Weights of a small GPT-style language model, trained from scratch on English Wikipedia.
Size: 16 layers, width 128, 2 heads of 64, MLP 512 squared ReLU, vocabulary 512, 3.28M parameters.
Architecture: no biases in attention or MLP, normalized queries and keys, capped logits.
Each number is 128 + 32 x the weight over the matrix's rms, rounded and kept within 0 to 255. Layers, rows and columns count from 0.

# layer 10 attention value, 128x128, rms 0.0705, rows 51-56, columns 0-127
[[105 119 156 149 135 133 135 162 143 109 129 152 114 183 183 130 105 145 103 129 112 141 171 126 100 132 121 121 111 139 135 157  86 163  95 189 105 142 156 113 190 114 158 104  90  95 178 144 168 119 100 132 165 141  76  80 122 140 142 191 114  97 143 105  86 139 136 203 137 135 165 130 164 151 167 147 131 191  75  70 149 141 173 145 114  54 128 130 126 156  94 100  62 165 179 144 101 132 128 113 171 114 119  79 150 110 133 113  97 121 126 128 102 179 169 133  87 105 124 135 140 160 116 142 127 139 172 181]
 [137 133 182 137 146 100 117 133 145  65 133 136 119 156  80 119  93 133 127 177 167 151 173  81 109 111 114  97 118 115 124 135 123 112 113 153 114 139 121 124 127  87 149 139  97 105 109 165 136 122  97 157  88 114 236  60 105  81 117 117 133 108  89  49 175 108  99 132 113 123  99 103 165 111 121 183 121 167 109 166  80 121 153 155  77 167 162 151 143 182 150  79  97 164 205 158 152 149 182 104 177 136 117 101 127  94 119  93 129 108 120 161 156 119 115  88 149 119  60 151 131 118 110 116 161 119 128 134]
 [123  70 127 133 166 161 174 146 156 182  94  76 115 167 170 154 142 105 171 105  81 154 131 108 109 103  99 100 146 138 146  75 176 177 114  86 147 138 168 128 174 174 111 111  95  65 179 117 106 150 183 172 124 190  91  69 180 110 189 128  97 177 209 149 125  81 126  92 238 124 154 117 147 103 147 154 166  60  94 105 147 182 203 109 163  61 174 131 124  78  83 186  97 134  58 165 141  61 166 129  95 125 134 106 105  86 107 119  99 123  90 107 106 193 101 165 107 135 107 120 111 123 124 153 117 137  54 141]
 [159 102  99 174 125 109 143 137  93 125 136 117 104 207 157 192 137 166 124 152 105 162  66  69 149  86 111  89 137  85 151 126 117 170 103 101 123 120  83 161  89  80 209 144 113 103 180 161 176 115  57 167 169 117 139 112 119  96 151 127 131 144  71 125  64 128 161 122 112  86 125  75 152 146 124 107 140 137 122 100 121  43 181 187 138  92 136  91  91 137  85 121 122 122 163 116 107  43 184  80 139 137 167  78 137 126 150 125 126 163 192 159 137  98 113 139 121 135 109  65 152  64 107 128 160  56 118 165]
 [ 92 170 110 165 170 168 120 124 173  99 131  63 122 148 164  77 151 112 174  92  92 113 104 199 114 159 107 164  88 126 187 104 122 120 181 143 198 119 171 110 177 162 127 110 144 132  90 115 122 185 137 162 105 114 107  79 133 193 153 157 143 128 186 125 188  83 156  92 182 121  97 216 133 143  81  66 120 131 183 139 130 117 155 110 144 142 190 115 153 114 151 124 118 149 135 160 136  36 107 185 155  64 121 139 111 138  78 140  88 140  58 123 101 107  72  90 138 151 126 167 109 133 136 163 118 109 129 148]
 [ 76 132 133 146 148 199  71 145 193 197 104 102 128 124 184  99 155 100 109 123 117 130 136 153  19 106 144 165 139 122 154 111  90 165 153 225 121 137 109 169 107 171 137 127  70 111  92 127 110 161 143 112  83 114  98 116 114 181 149 146 117  83 135 145 122 122 160 158 119 119 137 115 170 106  96 123 114 161  23 114 114 153 119  94 165  82 152 159 130  97 156 192  87 140  94 134 172  70 130 150  78 126 149 116 107 150  39 101  86 124  61 146 100 184 167 122 130 159 111 118  58 121 117 127 176 124 125 122]]
# layer 10 attention output (transposed), 128x128, rms 0.177, rows 51-55, columns 0-127
[[127 107 108 123 142 121 137 150 142 119 124 155 185 102 139 106 133 136 120 120  80  64 123 143 162 147 143  98  91  91  28 132 153 129 139 111  91  90 121 170 109 132  95 150 143 119 106 129  88 181 119 150 135 181 202 156  45 157  97  60 125 148 147 124 176 143 109 113 177 129 106  86 101 155 127 148 137  75 161 140  98 188  90 128 151 131 122 116 121  91 116 171 166 109  96 128 146 114 137  91 166 141 105 169 126 139 137 182 128 106  50 171 171 121 134  93 136 106 145 103  99 134  44 119  89 124  99 112]
 [ 74 123 112 107 128 139 110 126  89 111 205  80 146 136 141 121 122 139 178 130 111 102 102 127 183 158 115  93 115  84  62 110 180 136 108  79 133 157 121 128 105 123  63 114 166 133 112 120  84 167 181 140  94 104  70 149 157 119 125 115 128 144 117 130  81 149 167  93 148 207 137 166 127 112 106 120 118 140  94 123 182 129  97 145  70  72  84 129 112 104 105 148 129 116 164 126 167  90 171 152  95 115 165 114 149 136 147 138  80 124 161 168 138  96 115 107 176 143 172 125 135 101  70 106 150 143 154 151]
 [108 144  65 162 124 150  96 145 147  58 110 200 201 120  77 115 149  71  37 189  90  86 160 162 170 160 119 185 102 130 179  99  95 132  63 123 107 106  81  64 134  54 110 159 167 121 107 135 161 105 120  72  94 157 132 119 105  88  90 130 225 134  71 113 101 107  80 166 145  35 130 105  94 201 114 134 127 129 205 196  69  93  83 127 122 108 143 185 116 128 112 107 171 102  98 125 131 137  66 138 165 129 123 208 100 161 143 128 116 114  86  93 136 163 142  66 109 126 123 146 123 165  96 114 138 107 145  99]
 [ 75 128 101 110 164 161 149 100 117 126  76 104 187  93 140 125 160 146  49  66 125 126 179 152 116 155  97  84 110 151 163 118 183 224  96 132 108 156 136 122 174 155  68 134  83 101  68 104 105 184 210 151 102 134 149 180 145  97  94 131 116  95 145 124 124 119  85 118 101 150  75 170 139 102 158 106  87 145 138 127 112 213  83 131 136 120  41 162  97  86  82 143  99 115  83 161 197 130 116 108  98 110 192 195 165 131  96 185  97  95 105 150 143 120 141  46 129 150 163  96 146 135  63 111  85 156 131  81]
 [174 119 155 131  95 150 138 175 177 111 146 167 110 160  57 169 162 101 174 137  82  99 103 126 150  85 102 165  98 143 193  83 123  94 127 138 118 115 100 127 112  76 153 102 145 165 152 114  80  76 127 111 101 142 127 141 154  95 132  95 163 176 103 116  53 169  67 109 126  96 161 165  63 146 122 168 182 116 106 134 117  74  92 124 108 147 143 176 122 132 117 112 191 114 120 134 100 130  88  88 113 121 154 113  83  97 211 140 177 104 159 183 106 145 193 151 164 148 117 145 131  73 181 135 110 116 147  58]]